{"vocab_size": 17590, "hidden_act": "swiglu", "norm_eps": 1e-05, "rope_fraction": 0.25, "attn_scale": 0.125, "parallel_block": false, "optimizer": "soap_variant", "beta2": 0.95, "weight_decay": 0.051, "lr_head": 0.00891, "warmup_steps": 200, "decay_shape": "linear", "max_steps": 2211}
Each number is 128 + 32 x the weight over its row's rms, rounded and kept within 0 to 255. Layers, rows and columns count from 0. Numbers have three digits each. The size before them is the row's rms in percent of the matrix's.

# layer 6 MLP down, 192x512, rms 0.148, rows 0-99, columns 448-511
108:165145141109063158136131071106094147099109170102144135163135114133126130100131110067105138128142148140132173133127184143140115144100124135165158100090099147135094157130116087100141157083106160
097:110162141101125126079136120123161176170082178120113059159100128175094115116115087151106188117176161172119114124123178185122144141143147127155113110157088154146135143120108162106113172163123132
093:118153105132191106126123169122070017130111158144141147127138133106097104115106047187194164126110193143120131164147113117193103102061160115109136091100136155143078090171088100116112206098116136
104:155140090132164112119122193127147097101180150147178085070094164115109167147169148095169121112154080150198118171089122125187097120084209142084134098112124110114172096110134153083125078182171188
158:123095186100172129105093132152087142147089080162150152114166127145176176127139115121111107156219091103122135130168127095151141128137186073112104069086144106125210172104195127123138131216089168
093:117059138193146134158160169169146193193102112108131129149077110102112142175116115083213174159100153152174111127106102103098099136186127132151112078071103123143159127113083088176092144165142168
097:080098149111099100159107122148156188149179057153135085120142138154135131168119092112157137121115171141134169175166019142121152154140063115096068135112091126100147156163149121165157110134102120
100:134210072111170117207165115121094089103116192133131070119124061112111128118170094070139134130118157159123147120112126118087118136128078144107209146158174098131143097110070123056120166105119190
106:123121123097121168133125083132114130103088113156125131147106179179133130098132171099139120141066177121069153109133066115100161123170065088161112132179117137118127153135148140099152136096155166
101:120121111178145111088175159116104163142125117139088116083117101139125083130097128121103114070134121109155102136131115159109131144149100114143147143106137106144109127103125082126129107077076104
098:130103106178105079089103141189073118082147074092152127145141148150124131154103140115140165157129154164062127154134180060092088127158118174125102116146139085105037157142111107179092126094112117
115:122169159071125085123161100141111115129093140116134094155147124098163150168132128181155141125135155131126060103143104177164123136126168031124184183118143123108066137105150088115143154123102161
102:107197161115085127175174122117132120155118118150124080201138109107120142125108132123116094208166132158110155132061144089112106137116140114093199153180150133164111170204149138111069094119159131
097:098173068111065103132153096104125120091194107201109112114138082110122141130177086113149171091081142066207126187099101146141112146113099120073171115163100180103153163131151137160135153098130109
092:121125141221181146143134091190062076114133108122101164119163107117149150158156145117153164142120107089206141119114135133122125101117156093149189098085043105128102096143078142123082156141124143
109:123132168155130108129150150171121084148172085124133079143101111088128140101091076144096144139159081154135165149113145091097093132164133142079147094122148141094102108108201179151154070137125107
104:104162076122126134125096143204089091127104147152118110115155103157166061173082107119091204093068121108096127100101164065133130113145112114102159146129116169160098098153105097052165172156111082
090:196060077136143119094133143158167101138172082118088154091158123169195158140171111057144089123061132185109071128131191152070135164140137079137165162148130148103124147168169151166107157127133141
097:138155111116086144117093092090159096128143075130159136157118137151152122128105133173108091181151186155127126089177143120132179146090112088137093079140090161158128189127082117087176133118216126
096:141113054126121057116099127118103175054152159115151140197160090139050124128061141176106158117143135118045142125109083124135150126150143139145138120140163147090111142159144106159102135103166061
111:117098191116151077137102101165069082163124101108140133137067102125214163157162165135114129103141157125215111089164122117104126151070121142114108111066165132100182103117180102130172120180179183
097:142130060135178068068135152147115045166092147184125113140114138094144118120145130136137130105160121134127148132186168083136142124116136161096152130102121083025089112088127127112157162137152153
105:040079104115125148101128084099159157122084084168110117132136122162181162072122111109059083116171093062151130129057079135123148166147071173074091140104084053131099181144166095164122040114109142
094:133151110119099170124087123094181148126116131162134125125212080124089108121130214102083092167157114133124110103142127124119074087145181082059086097121144152120148153125127139186106142123074107
102:167128166133141134165139126095171067128123041098087088098111037136116169170197141126163152133156102138194086107144111136098149124058122093118111018111122092139171139149107128146110184123079143
095:157077161106136158200130144123205122158157205091102152124113159130139131151140082036136124099087178107109083176133152107123117114153087149099108140196117105141116167138173148103118135123201095
099:053121178135193139109169160170125137139091163124146125157082155139111116118115098146098172103131144138142105125199137108072172169170116139162135147093124176190081130112116153166123128099154151
104:101125124077075173194114120101127137130127130150126179115189116109108112150117106157150131091113071097069109109087106181122174046135090161127121127140127211130080085087139134131161123106067132
094:154131145101146100127162139111128111081139132163102151183117117125134174145091111116094096207144057145176097131128158152111161159110102156030165137114140098125184119104121137105106091173145122
097:073082159165102172063141120119136187101055127125144140139178118084139123136134097137122096156140127160137127098121141162123094119153094129129151114087137122154105132143155098144127138158152203
099:118098088124200051139073194117198087091151106137174112074163075127141172172163181191119183105091143159128162131184083119136098126166148104133212159150127148160110079136080068153113126116114144
104:159142149097106133067154152093134182126119148118144052112125157162147204119161093116124093133122126120116117152131008110142111205170145067096141069167170125148205133141151114112090082115134108
100:157107148103136132158186110119095161123149143163155084121156109118132119120082135121175151112130157159064082128204166156114139077087128161124168079065098130134151113175146078133118114148052171
110:135135117104145148092154140137112093084126106093138118098171105129090076123139187078123133171110115150144192127126166110126118144183096142109102125165116119159167138139060132107112076125108155
096:088158076085113115112111113155084110161085104128224132164059120077123174196113162160132141096104160144107192113149156086157183111113123175166130108126167156185198125119131098134142121135074179
100:137195094174150120078081166155144135107135156096103158137071137120087170141169147134140114112129120120178107130084141103146122144141172148102118130050147146124145128129085161163151120181141134
092:098184060145180142106168147125074097149153128094157130096107155121146119170123139093135106114155118160068127143115127153156157107108166123062170091112141141137076107127142126122066069123114115
096:167088122168105165144155116061045090156154109098111087096111092113094142120091152158115153144217102159078105180159145135134134116152078109121155125113094155110183135121170163109182102178137112
095:068145161102069079129138147049116187139107156091109094156139122070156160102085111140150160231209108132111155147109189131189124127065097135152142114115137134163102136142141150186091129129145112
102:080146126183149110145185063090150190153127173121131083171175093111131139059108055057113123132148099108142107091126101162140154163144116109082118131107155147171040184117145146182090103103123084
126:125087157099176132108148151134146119142102087138171112084114133170181164122080113094117123165151138093090090070164129151123154132176104104148065116114116116148129157139133098148086184160121084
100:148157060152158085149141130103160133104105164125119160125059137098136107155130190087124096166117164094140149139103150117144146124165151106114109109142100118123174160069121131111160148184149139
097:142088165084101133162130105161168181105066193094127139095130101154103065145117078093075061151121082108125173140131125154120108153160134090148063106136133159115121165157131146090123130110045128
102:104049117107090154089125170169128115120165186190187165205088146145167130109049093148107082131162159131147092153084117084162138148130103132136117153092147057097156145101166141108121122126124138
103:104141164119124180216121148134132107097157229125144137154104118125177150128130179113149113163143166156120146189132108098127105118132139105117083106204070117112122120097118156126163071114158112
092:142131149075163132133064127153059083154168191134135147123148125180141125126134157174120178125094168189116120165112135148124210113131132142118170140102131097074126117132066151117115168131082181
100:086071133119141154107128139137154065130098130102086080125093169104105134089102160160146159141137143105151173134146239115136121093093172160123121089134126195140155159100131120078141117095139153
096:113107103147173094145167120068092081147147230130042146131134110135109115116133110150122156146148145140138153136130087143104170098128108102191107177168078113143077129076150078113194101140138110
094:147138135099144170091080112180155143130080144149143134124184122147169166158158191151133049122063165119147126103128114091148090180159152069141121166120125111117112138096178052127158148114079082
108:189090135138117147132101120115097097164152053121161141109094134070117111092133167164109116123116096111137165147100195119125175138121143145135142114126081148068178120159077092142110120148150190
096:083161121144135173111159164151174188129119142107122146151077151117090099150175136088139065139081168069134118092134135082093113189161147168156073094162161123192104164118068140193115187136105192
106:076069162090183173132073160140177185143118093162157141112118140145131113143088138061106126145117156117128171114118143148125068194182152119092087176141106103162081164107133124172092110144118105
098:111096092112110188153139121124139155145168160200116163116096160159155161117093133140102106133123110126132169121178078117140114117093151145126116094124123108088136144175086040068123099152089146
100:151171130121122099031151115120150138115131158143152114081161112103071128111119105133153162092183168137126165141138113172137120127131121120080157144078086119141096073151187159183166178151169163
099:109098064087125103076134118166102117113159116153123203087184128139113095108124094133159106134099151153196035171140098149135151074104122090158156143087117110152118082107139118169154163162107076
107:152144189130148156140142111149158115082106164153127164159102164195150166089126122156078131082117095120088133076059131151112137146174160195092123170139165149161160166147122117160041108083096124
101:103109099101140130125156048140206106140115186123128138097174104179085065137162165099147127115086164133116165142068086117106176192129044131096161144090133145131157135123101136118074136122134183
096:117070095160111068153137147152034141124087114109163137135140142109159132095154153132104113135165144118233158171144141130148147099153123146137140109055132121124167139065069099107120054155147144
099:106122049156159106147110156146164119114129104175113216188090181120154154169110153111155111085191150143170123095090201145127132148119153163103121064068175167108158095125116113107145132144127122
100:146133104133114167131129104153139195084124189133133107099106131183094049169062112158117145112121155111128142087130103093128024193117122089210113081149132145127081130117129129092138149153119130
092:160141125143119115132158103155166124092138213121202133155210155128105128073118089140095169139169132123116102156073104138157169185197113159153197118117108119111101128109181116118105088131082139
096:128095132102150088130108048076122156080146102116146141129225138120112118105152163143104170136133104138143155150134103130131086123164086090132176112123100175121117165131119135115141073087083136
095:090118100114086157151170130155082168157149132140169152145144143177117135152158071086139140153087144161162168184139133091098086152098140178102161115109144117090126149107126124113135088148123125
101:091155077148160180122102149128115152125144203108128106184127123147151158132090141137085136155122075082113118113092170173054082128158178106152120148166126090168100118102134113119114140137130096
094:147113139104119154090125143093118195117142126098088090132098188147076140118161116156118121172125155083068154097116146083170134149138153195123109153195185169125142176115156144147118106123077070
107:148124161072116125145102061188114134116161096123118110165088121149100165130123106072104169110179162165119109082121149152115184124121138129119107101158114157128150175145140119122134073135132136
101:148140122146152116091142063128100119170110065132096084074193105128109101137157170122157141096145061146170139167136154110155121074118140079123160129101126134128142109170108154133088071114143117
092:120114104109173107148155167103102159163123114176072146114153108100115096048121163087111052148147147074132133141169168144104127179122116103109112111109114114131135151127122155105163119136069082
107:171091128135161137121108152105136153170120151131157084121198145122145172138152139185140111123172166117061135116126179177129158138095105125106163119110104082177186130119134145155213119118130098
104:099115217136136076172110095196088127090177162125103136126152129119090104089144148142138134156125088107148152178177146191130084101098064085133122130159089159100135114145092130123157168164179145
101:107112116127143129192160141160143146137133144116125129180067141127188171091150105197134174158109083115163159139131211106056143114123189174138143147143141085121198148040150148148142165144137179
100:064132148116157131129087115110134070111136116144127134095196157121170168153120112158116115148153139170142095103090129101121129124193129115136106128120134095166100117150180106122161094131120162
096:118164153075118112141122151164145140132114093071143104153219129082152124145163159113152142096160100150131133142094059172135207102099147083144142106137154177130098166130120159094210064128113146
098:111115036131153145106107124147132148167169068111158101151132150150127134147142186144126123148111077098135098095102114133133054116139143125144122152236089172136131128103140143070171077128102103
095:173124097112109199109110134083126106144172120087133137149170105130172155132116148083151066126082143132129101154168122141093177125102195099117153092149132188117169182116143143126154185112081172
095:124178155070099159118189154152051132145163154133144049088099136098154183132166147148192081156190088093154157133141066115143086113142130081108151089110134112100127149172087155147093138124111105
103:146180108066128139125179141062115134177062145135084155125128127086100128151160104083118165075199100128110085145187113124135141126117071115160140131215110147110150202078154099111080158093169117
098:132125177125106102154151125118138170114140153130167166138132134094184075092121124163084160149096108173089180123139133154178084118131097157141123105171125131103110097061185061195126134061172159
095:118139106130145092167103098114112103171155128112180108171137074145132124147161178151109112148085114183131129120125044134121142139083117105128090175145141164160116140106036177160200134101149124
097:167178097137141163099136201144088112128203147050108115133065157139069202156155135132148137075103117157124135130124130123091166065116149134150143212165143125088050123137131152129109128111134142
097:109079131143108113150109113103156140103096110190125138152118112142110140136089155135105122124087105174160107160099184119130167111120081183130123076176151152112084109107145121093160152097124172
095:123165086118119144112153098129110117184118201135109150128176161119086109131098097081135140127137117109085096121107137185135078136095171113127135117090135118157131142174149129074141083124151103
108:135124153136109175133131099144090142141147073100127144151098206108146141103133091128085089106176196113094024125129131124099209144132151108152139081085187110199156157137132113155134170100109117
101:097157157104128086154189088082074159116154202137088093141091098132142156067127063171070131108113122144068124143095119088089193150096092171128089148143090104147102142133126119152096096136158134
091:095086186106087143118145109161118168099121117136135103097128107136137075150157130158126109037109093163110142115115118177102132110153127110138172156113157095157142126093125097127103129113123143
095:131140091161127186085160100155049095098127178092134097143139147134174162142108153193126149118143143110146100113124120128178134111174152045138158172081192149099140132097155141165164121126148157
098:104173069143063065129179113132117105124126127114173089069140147095123151176175180122182144144132145120165147108133062134155115094118128128089151144140128122102200093102103081104072148104116095
092:090205136106134075160113143074180134173141148127118084104160092113140101127114149116149131197156193088153094146139150174162083094163160140073163106130080154109198147187136083137113098137092137
097:102166141154104095122108135156118144170121138159107172236123132134097170100148053134165146090104101124097105100136142102084116107170148170112128112129112167120132159125071141213098178137166133
094:159123160153111185113170064039104136123133100078111072084160142070198078141112118106137107100132132142113105150138114150174137128114153101091136112098145101127145073146161101125097175163204108
108:133124144100138106118160120162106167120143142076089117138113079112154157137136110134168131082112137089118102135141126148153142183079178139120136060129129135131108125127131134136150167150130104
095:150171092198123119134085177157074142097075128110114123184067139113147129153097136140123167130153167138218127115098176167107084118142128095079061184085132162160170102103144127162097106108148098
099:101171116170123098143103181130102085162137125146099094086107190085138139172229170143146123169153130110112134162090182152152174133112206150137146122109121139119116126128118109139144092110128142
102:175089185151099133142114132151151071088175136174084135114144108096126115140106141131159108139135088126120156132099067185133079105157134120105109124177091098127084116112186102162155098123120100
095:177101175139122085177186060145137096160140092111117157171151162097101083123117189152095120133114116169140146161134148133129110136150140135076116121130084156115113071100122130132136066115110158
103:173167164184135090104070124156141079103155191135136119118158140108102148147109193150123150101157123141087141170132112092170143156108233110119107131128094103134171130079145101171143179138144133
092:145114124152115140117154132063140204030077146115094046174098110129156106129136071180126130107132125103113092169151092123120078210109144097107135144103097118112111095131142203124129090112169103
095:133164039131130086148102140137138124124121137067128109098171086118134078146098063118165177106185131136069114186181185125133193097117096142104124162143086154098107125086137123117073070165070170
097:099103173167137077158155114173085112182153146114118077159069177116092082108135076099128114156141126163127180112094132160142153129110140129196159155129114153072193086073122130139096150181202107
096:083134094159142196125111103085142127101071153166088150134130078157129179145069120157131159141120140119091120104111047118162087160145106090162160123166105119126086120169156108173107112118085156